Part of a small language model's weights.
Size: 13 layers, 6 heads of 32 (2 for keys and values), 8.27M parameters.
Architecture: RMSNorm before each block, learned and rotary positions, no biases in attention or MLP, untied embeddings, normalized queries and keys.
Each number is 500 + 50 x the weight over its row's rms, rounded and kept within 0 to 999. Layers, rows and columns count from 0. Numbers have three digits each. The size before them is the row's rms in percent of the matrix's.

# gate: layer 10 MLP gate, 512x192, rms 0.0691, rows 501-511, columns 96-143
# up: layer 10 MLP up, 512x192, rms 0.0704, rows 501-511, columns 96-143
# down: layer 10 MLP down (transposed), 512x192, rms 0.0932, rows 501-511, columns 96-143
gate501 104:570503495545438486521458632584468515472486446536496418439470415521507540521595558549501649415507451504427527416419498480438477449491517478439467
up501 108:532544492497454438493444491461475519462561566513611488530517514519543515510430489496533546468532463488478536451546547573513518442481532546410575
down501 104:567535545557500459487442468608601484546504451503545519525482511551532469535403517508570520483526486482484473431535521568514462464482578515385595
gate502 115:559548511493514420507499546553567568441532549488505363537502656516501572535531564508530546433422411611511500517515552385547518523518597467487565
up502 102:499419434516506473457506419492531493525413501459559545451562545462571512449478547467500440542498471530554590575540457504417574472474424562495453
down502 112:464490505410546518511483453491467516383475543482573398482444597506474501489457482529580523348484507489474554630470503542531532541445603525587560
gate503 101:541421529554482443544505519443489438515511532560538492612468460484474504482453441542607527573540521575452474470509517495545545506412562429542483
up503 101:468468483409469426456569510509529443454547453434459453458533480520482490471452455471535518483548546466543564504488617458486524545455443597538579
down503 102:504456411453517479599448542509436639458466496580512457500479464428506506543538435371406525401476583436454493514518577552563549537512460540439468
gate504 098:530482516489469508478491528500542541539620520554508486631533530559523455617534517467562519441487532516455515481475447489507445495501549583485530
up504 098:512500442520557499561511555518516472529497520529529490559456515581566607501564563476536497531489434547543489482568598632530583590555443502398500
down504 094:495607515462503504452500405481441553509511623495551553565458485494540490525473516481522526510500563447433515435548579487610374502466565432441517
gate505 102:508476574452450532519511475530411493397553445521528462496437429437491450509611534548384466512535499564542465394597494489531522553519531482409506
up505 106:507470488517575498620513484457526548494451488442481533506563503498441470489565507509518534398490415520562572454527466518424611512555459463449625
down505 101:510562472511489515543479397466527535532466556354520505497483395457478591558514487519559410458436447578488555447570417422461548506454445475526550
gate506 101:443497447607579491510497515520487536505477529613477465503522490523462600527577488472490383463540537518488464479485478535458565451612479523511458
up506 097:476530506534513540499477539518455522459556505538458613534540414388479456509382451499578534450455509533419407523502391484502533477518508447485490
down506 096:503485445537449470540505350563563542444518387624429481456417577496530628568523616506572475452540505509577556454528500504527469478508500531590440
gate507 094:497495484433556528571507520530451512550271419442531513486501502405547484512494555566449491531496473462476551503428592388496544506526602575521469
up507 095:503478502470577528595478574436435514549493520458476576483513473569495448510470547489487556508581551596488451402423552462460424443468499587474538
down507 096:504553437554431545388504482551549469471593481508483401570504552485449538477550448469491397417457487492469541526526398580597494491487522575605438
gate508 110:440516402544516517474466516462469597439471457486525517522443551521514514469458442504517489409421464458519487519496498436460448573521510462514503
up508 099:567571493520525498485419546541523584532491538348537472475493492517551589464489468446557521552478524429468518589516543481485439512549443513639476
down508 097:546509509416468466453431520594524527537533508560496514476570515497438442516493479535478513580562449528448520611511468558403464488447507372449581
gate509 100:468505441472462474495467447530479441519484618457542525451516600525531516501366529495419526542461498406475431427417566499640466417592554524401534
up509 101:495576483446526527518545479462488465483576559468450430486453492461529500479474559651436460554524579475521557499481551476437418542562646584527453
down509 099:386522581461479457569468456586420525505542530518497560459524409471560459550564516489469577567482529428528511518468554435476448576592541417486499
gate510 098:476554475580434522554592479442492554324523552472541621494452623508510509534548433466484471508431398561510520552468494440561495590510513482491464
up510 102:452488490485469454489493559536452541586426572559542471563518456523471507510400459400507457512559621449505503462462526494494454517564548512534498
down510 101:569469523517517494449497547516597440570517446460437472508441438523442486447442552563460498521568500494470457498479448449527424478488567503615515
gate511 101:479497480512513569432467535466548387487507534536443505450403505542619575428459485500549491547566568581585616513537511419497507514496503533511440
up511 100:458447518560493589439488465565434554555368479518467559536484502484529583528484485545589500517554563512492542588518527352450473518450447517490473
down511 101:487619497483508493438383616500611517424498497552602532520534519558441496492399429476478433448445576488537476527571517561508519459481488464628567